python train.py --vocab_size=512 --init_std_down=0.00251 --init_mimetic=0.7 --optimizer="soap_variant" --beta1=0.95 --weight_decay=0.0 --grad_clip=1.0 --seq_len=1024 --train_tokens=419300000 --steps=3200
Each number is 128 + 24 x the weight over its row's rms, rounded and kept within 0 to 255. Layers, rows and columns count from 0. Numbers have three digits each. The size before them is the row's rms in percent of the matrix's.

# down: layer 2 MLP down (transposed), 1152x224, rms 0.0296, rows 686-713, columns 0-111
# up: layer 2 MLP up, 1152x224, rms 0.0593, rows 687-714, columns 0-111
down686 100:117111128122109116135147046140137169138152114126118106131124114111066125156141149106120133115110156152141140114132136138096135137107082130135164062095093077128132110157133139153111148121122106098150125185114160069130164094146123153120126112127132125156134144155108158134134139126132120126148142110119133112127133129122130166149141121118
up687 075:129103145129126120113099150110122128161139133113141131141084101108085121115102163208149112112107130106134160085104121130119106188114125150154084143137120121142100124134102128142117172144105168154119140126125119119105135141140138125121128140156147140123158085117125089145073134101110157099103117135158110122101081113170123137103115123157
down687 085:136113114142125149140126057119129159136157128121149115131101148153098128151136127179090122103130157107109099144103140109146186112123091129149117143130125107125098131124152153158091143116117144124118112142153116133120112111072104142146146120144153134147125127147110154158136159121088126176102154098157124123165107113131156089128093113138
up688 074:139171160147083130099127140104171128119173143127145108126096086144132127110132116106116118162109141171162140131130135126154117135146139133090112077113134148119140155158127168138131131108128109179148145140129142148127118137128134141193124136201117140092127178145108131105154093150143124147154122142161109140116186094105108113112125119081
down688 079:130155124112086146147113153138124130096135096122112121087130098148182145107143117129153136108128133124096140096104097107087134116100128113139113176143166089080121120123106102132140070165158133132146137114116109098125084149126115106125103135154116134086120107148159111072159138165116122072159124107133127120144149129134113123148119123134
up689 101:155084097144128138143134099109116121162097184114120118102127121129165099160147117131117157102151113134116131168125090120131160097139124112126085114115120116173107130144138153156146134165177120103147139094109145122153092159083129116133159175098127114134129082146075117064106142153145151129149148119131099138142111110151152138136146153151
down689 105:100096106116114140123134113083117154151092108156137090112111106125121131148172154181126119133116142104099097094142119146147068118121113143163110113105141105117115123144115138162110131144124106147126142133096142136133115114150124141090121138063136131134172103175093137102083163151150112147123162096119136125127132082125176138123160126090
up690 104:128119133144084126092132090134125120135125154109118123133162148130122063106109146134144117109101118089125145098136173137104113073124123119138107125113132131134097141129191133123113129156147124109160106127136117128167136156168146138156114134133121152162156119143159131125138093105092148143099145075145105132105136137136102121140096106095
down690 098:110102107132137159118114093060137128142129113146132097152151140125120141141119148139136119121093136127118119151106144153134153104120082076156145140150152145120152166129131154150087093145097103128142106138163109108153143095110128125117161118106064107147149166115145182205121142123151166146112161100137111142137115101123125121155130107076
up691 105:133106126135122095101169146135133162091125154110112133130180142088174141130139138138152123134145118151154133094158151137173121177138091151111118106168101106138172118113118118141120151163125144126127112065156146151151096144110167161138155089101159126132138144135133113121153110100119139127118113127109119122104116130118156168145146106108
down691 109:121117131156096117105096116135137151125112164123113134128141099129126135120120156103122151101173152133132172155135133124129087110127132146118154139119144110134170137108100151145140151146095133132140122115126121120132128118110128087159159071121105118194121133146104099122112123136102147150123145103139156075124129139096144153140107134161
up692 093:144132162133132145090138126154106116155124154124087093116172163128092105151108086116144174117168109136192105078111097161146159076132114123124195109129152103095161129174147087114138099130119157167113127162111115108141136110151141140121113079139142150100153131130092114151077102117134117123135115118122134102161127112102098127144122104142
down692 078:136121100139101115119102111074144095089125108157154156093126140122148090144155137157119132111115128118088154109160183080145135144100140106105065128135132137134077117111120147114119126129142096120123114105091132134149124132124100134123125154121131124127113114134153132150159136124133153106158113145159134097109128137128144137098095132118
up693 084:119156145167136094125110089129157146116153132101148092090070123140114139120124096149153113136115080127154106120131076131143103124154105184114110130136125146094124104137110126121116200152117142118060112120173139148149113138134141094128148078164155125128108114115138155183110127118160157143172157129152102109132120140161171122119141171144
down693 088:122101099115113128160093119161089134121116093105099095113129152164181147115086102159139138116164094150149173140142116118121114130137142150103120144131117150110140114125105108126149107109116110137120144123136110136175116116129100105101146124124101140100059087156137095106078124140099138129117135133143123100153138124186103158074159154132
up694 091:125100152108181153127099116083127175128103181112122147112165146092117123129100123136104101200127161113093088114086160090142148103109128135135165153150137093080106143145140128143152156177144142116149114119086135107144128129152080162168116105143158105163120168104114119124173096098117134134116128130111131132118121143146154126086104138146
down694 102:133070127102150107129122130130097118108082114148141111083159142147118186147104135144095069132157177124116118150125187140131152098105108132128190122131120097115099113131122144164134171135101079162125121155100139133159132129150133111139103145140146114161114094100111077086152107099155129149115125133133140104142137147144125102131122139138
up695 096:148158127149143134148150116113114116125102144133107091118127119133139113132150133103103134136154105161122079124094121113118138160161107113123099100101138158077122131109118120114121149145135131143160115136130154122101139112139157103130101141057131108142205134091133144176107131110127129192167147137137128118122166081117147112079182112138
down695 098:136130096160129166140141091119174129135119146150123080107150117115124114096157148137138094119141130149147071153115165115146129121171116100111130120102104169124131161155150161089159154135102137121128194131139118143128109129080147158102154129090115100128113179112143103175109166157139114135112120150124109148126134113165145088133127115119
up696 098:120145140164123117126126136147139158105113164142102093114156141057112090116145119126138126124128144125111130134101174114151116149135102151128173117119117166085139132121204144100121110090102141128132140117110171072140107112094136107114129171148125136096152155120119146161085110106138131147174140132135112092126188102110130152157102135127
down696 081:112116116069120108128150120108177111149159145144111096168126097135109107123124119139159123120151184100132126100140156132119145083145088126141137159099113144153158127137109118137140135096168118104135106152163156170093151124104121175125124120091139127139097149121147124127113112121146100158130098091112150126124134131172128103127163118115
up697 101:136165149187143127111163113097126161124132126082135109096162148140120128144188142139159176139115147130138103122116104114166121133129134154111159126138117118121104136124104144106157114152116125076145128098130120066131161160081153102160177102192129138112113100103114134099115120101078145125107113103064110121101134124128105113157146157088
down697 109:138125152117117111126110068143133135107127132140089145091166190134123137114157163129116121126148159094143173157130132140132101135143111121177139141149133137136162126139100153120148121141069100173127139138081121126135149135113101153139167133136120156166154101111137130150160152116115158140147104131109133166127169155145126126167144132122
up698 103:152132120128149146127156086142155121110126166118165164115140134171154145086147114129153162124125117129106088157154093103128122159138114168084099152146108109111095156136159141073160150149149146089115105099131117089148147129093169090137119115165126116079121123120108139107091107137137145097121153142066107122115093102166105115125111131138
down698 108:137083104177189131134132118124088138154119159159139127155171144103136133132128141145112125126204135084122121129191142134122123104143138159135158181149134100147117159116167151119116127152096174118140114154137127123120122129121148122162129110150134159094142113157091133140135103166137159146136118143106138132141100108156178159133079134153
up699 081:134061097156099151095140145138124110136116127103094129127144105146112139123149110131135097158144068112131159153130088116140119128119164151055130075171137106116119100131105117104157130094122190137170118140172106095173125166138128113113130136104125164150106122136090115082103096079136126115129114159133100139153121113121087148137134162100
down699 076:125071126148106126122142082114120174127134110103102114135108120122098105151149161136155116092110191089093085180158130125129139138147083091174112135101111106149143104123155147148097144149070142160136104154142139122103136155123127125132138115087144184180136157104096130173154134118110120158154117083138104134129111093121131144151104093122
up700 078:155151151136139158085189116163119125105169104101115092133113141180133164119067105112107124111152115159140086144130137144139154077086154129110170124139141188143146148127128136104117121087107104129137119087085101111163138129103137197099130123128085155119066137135118114147167105154134136088127128157134124137144150118130128123162118126118
down700 074:115126111112121120130130140119140126135142136114140154135144130136168154102131093121141150149128107116114109074113105094125107163126147148108103117154142107116152116135143124138130123123184126121109156118126134134117124139153104107136096149124101139091116141130164108104173133108114150134158082135145137124130147133153125120090109151131
up701 092:121158137139094160118113134147137166105126137164105156152137149088160140121125133141116119107129095141125090127077166098083106073112093144157116110114085103137108091177160117146103149155095123113097106153122132112124106112126094123102131165136147115109104150072094118149112140115104165134123114164150138130124118088092095129096138115108
down701 098:087115127051104106139127103122121138128130113115127099119147113159153150079139101157131106146131120125134143160141146140141120148102144119139096131125117080123154157150139139112125104124166147154120151113177104126147096115142116110096101166129078117129134100173150093144134138115121089148184141143140085103162147127150114119108140148158
up702 071:167157169116088165088148104103166149103158161129125093133108111131152129135122131127126146096094110124140122107147122099149112105141135132094144121110107141166128137079107097110179107118126108154139128088114138137145145139125127145141118111146100150086093130133097085093130114118083115124153122125113100116089155093098106140124111127102
down702 067:154185118139130116126134154164117130092114127117114141121152148157164114090124101111140158150162099124107161082145109127147113123137177119129104170154169134082147115155129113135109133154195126123134114149131126139146074130130127105134117148148129133105108101158173111129149103154147135115120125153132131098144156173173130152144120142150
up703 104:082146104099133110185124129143123131100125154111122147115169138130103119106128145132133111168139103177144152114144145130156158107114116144130108114128083114083133144121146169088099089117151113125154123106112178098107142094075103088161157100151160123119153115130142169163125161147119117156118126129092144094199140095134107150085124125134
down703 110:142112147071098096142146118104112111157127111090140104129120137139119142080135120077119095130108168176115159153125177133119135102128109143136113157155120148120144170148145113118128053116125073145128085143098155103118143153082133114137146120190111131101157112125135162105121129186085117100105128145126136137146146145133142139106127136073
up704 102:166134142141122128179097134085098083155134107124121085171104128137125172123159109112139073119154132139123125116097107180087084144145154130160102167158130165137131147150134113120161152142104130141116169126120102136108124133109108106155146154134116137128144142156133130169107134113140118150053147105133147125105107134144125140125146154150
down704 075:114177121104123132112133113098142136131124149139134100153124160106090124104120112171124103120138162131170104148136139159136104112129093137144150125110104150141130158156115147093099131102114135076161112164119162112135152113095113177141162152111124129186131148075120134161071142117151126144083157120148114114126120140154076107170118124125
up705 077:124176182099137101126106138118147101106175124108135135068082122133088179106143125158138095139097125162075143086108127129097124153176108123108095083149136136126159158099097113112113143169140167108140093114119100174150140155149152142143128117170112081140135109106132113135144165174124118151157138119095107104083115150155144105145127131160
down705 087:101077117124124136189101139134039158150133122100123093137147149124135128117122167149132122123168162146152151164127122120123145159107128124152108168100111118131119138152123136133171135104121120114116189117148130140125100142144109134151115125081142126122124121157147126161091104126091136120122130114119185122164128113130163142132152140128
up706 094:150115118114119114126129147149133136106137112106115109115141169122092122097162132163141140084099110155180089071133105139123099143139143148133128142096127130076134151157109138083146131128150139148107139130167156117113125129163093134168135069135167136137153139087127138170092120135153106111098094134142157115135131090148133166101078152127
down706 091:109112124120134143081134114148130133127125111090101095140109140186121132085137109117096136183148153151131138164134123163127145109136129121073155100126128166122111108116103122103170147133127130093160099100122131173143126147169125120166160167096143107156091152101149097134156133142185130117147130136174113139114129152134190108130127154104
up707 083:162118143154161119157125149157146140140099098120120119126177108130152113127134103113120154153148118103171112120108119155128070099135181122123114133154144142118072107174112165169150087094117126100160114126164128155125120129137120152137136099140134152131083121127094155138123110111145156074136092166111114142132125126103096120091108130103
down707 108:129182136148132113104142154131161128081145136123127176135129178154120179113147121115134140168138124136153125095184125125167145136128123121125139120141138132101124148121122145105106124122191128132144083135114124135115125150120123126137140157177115084079126133115165130125156174108087100151151162145113123143111140156098102134143118120137
up708 089:115156151143141106104146162113108128124133127187134117103091160112122131120113127141115134125129094175130133156122091100125140105135153122116142094144138125092168086185108128130110174148132077092128121143121101114113135157107107150114153135168150144140112126143173136137150111111126129129137133175148155140117159134119122106128091158080
down708 092:162109099130106104132125141144115089116139108106131131130129112125147104127172131139148128127117147112137140123179162124127121129110114145109094126116110129147134144112157154128162110162122165131116082102173105129092122105144107087140099139119079107105146143112134063144117107154110090100129125132072143145119091114157088149114157134109
up709 081:160146144100161097124119182153153170151137176116112120094117124141140170120126117105131153129145101139139146123109105108122125094094105154072193156176155163135138156106116113137114132134164140144135119149101124083112105150143120173105070112138130154109148127120136112079095124150105108105125127140185119125160103125141088140138136124139
down709 085:152101158125116095133163153148105097108146102143145124147100131172165108122124149138108154139153138129102147110128094089106108174117160135131110172129121139107089108126141154140127130119143153134140177110131121157139119106123142081137128135144127113115108150168174098121157117145119154136163129115119132146131137086128188109089117160121
up710 113:105134137114173074130143138105160125072095068152128133170125141085088103150126140092131128148155167157130153130101119154144176125130136169109144139160147126143118153098127115176161136127127153149081132125143122091116148104125150157128125169169129108112123087146167116104124096138129128171125133107116152101084071127129133130121134119124
down710 119:125117070138142108105151135126140110166154156151111114155100128097077103146139121123158127131160149118144121153169107103120166084164127124110129161147165131150201124127088141124120143148124158111129092142142165107128136111090141138158138126140138161110126099139147119144103143158118115166132105107112137119127089116139119101098159124149
up711 076:131101158129140127118162133147159100130136128097148110108102128135144103149132069118110162160122092156152135119180104155118121110085123128136139117149137144122152078125080155109135126120078158101103093118129118145139113143111091160150152083121159171106092117161131110119097150104131156081133146139158127102160160182148126102153117148087
down711 071:148141126116146140129103168111113117140139104149109143122141145145168116094147128107153123119142129097139152111136138075143138154111148138128102171142158136145138137086172059143134071184171130160160104102115122130124134100126101094118109110166112104097106097143143138092146119054138108136141110125106122136158111133185105098141134147131
up712 113:130120130126151140090121142142132131167119139111108052138156117118126120115142118126173157111174139110188140118114136112133131113102137164153124157102063114071122115123143150153109111137121104126146111170130107125090134103143111138118129115107137163121154135146081110138082119105144119143136104138125142114140158137114132141129139114103
down712 089:180121110106113140148116091145133141100147115152146092146105130163101087147178107161166141118145133158142154183128122106121111102131115083137104119158118133138126092106091144163102165162139153136159092158165116144163127113080096142156150144116170085130120161152131143134122142145106090132136122149118134132142105144096117112134109141143
up713 079:142165155136150121110140106102165102152133144116152132111137108131127158131133133144148113100097145151133130135101067147093135150131120136101150157143122098081129129139104105106119123159166150127215116100132118108144138154136128136168105166171109092099136143140185139156123129164193130154137156117156134081119101096132119127111131126131
down713 089:130102142110107136132114125147116140135093146137176113151082085094116085114108095155136147124194172102091150103145131110123157149113105137125128181153109096090129127156121151151146142131100091137084124107146142160147086144120158142123093172116103130142153095147162111122127126160145170127090116166124131128171127080170124117179142103084
up714 088:154157123147120141150117128160129127052118131127105134097106141116139152128119088117127139102131158149169160123136145159109159084155096131146124099098108101130136131133164073098091120163106133124138097113120128096141134122143171129151127121174130142133113121149131093160096157131122147142084087176102149110103120121163136068133121138084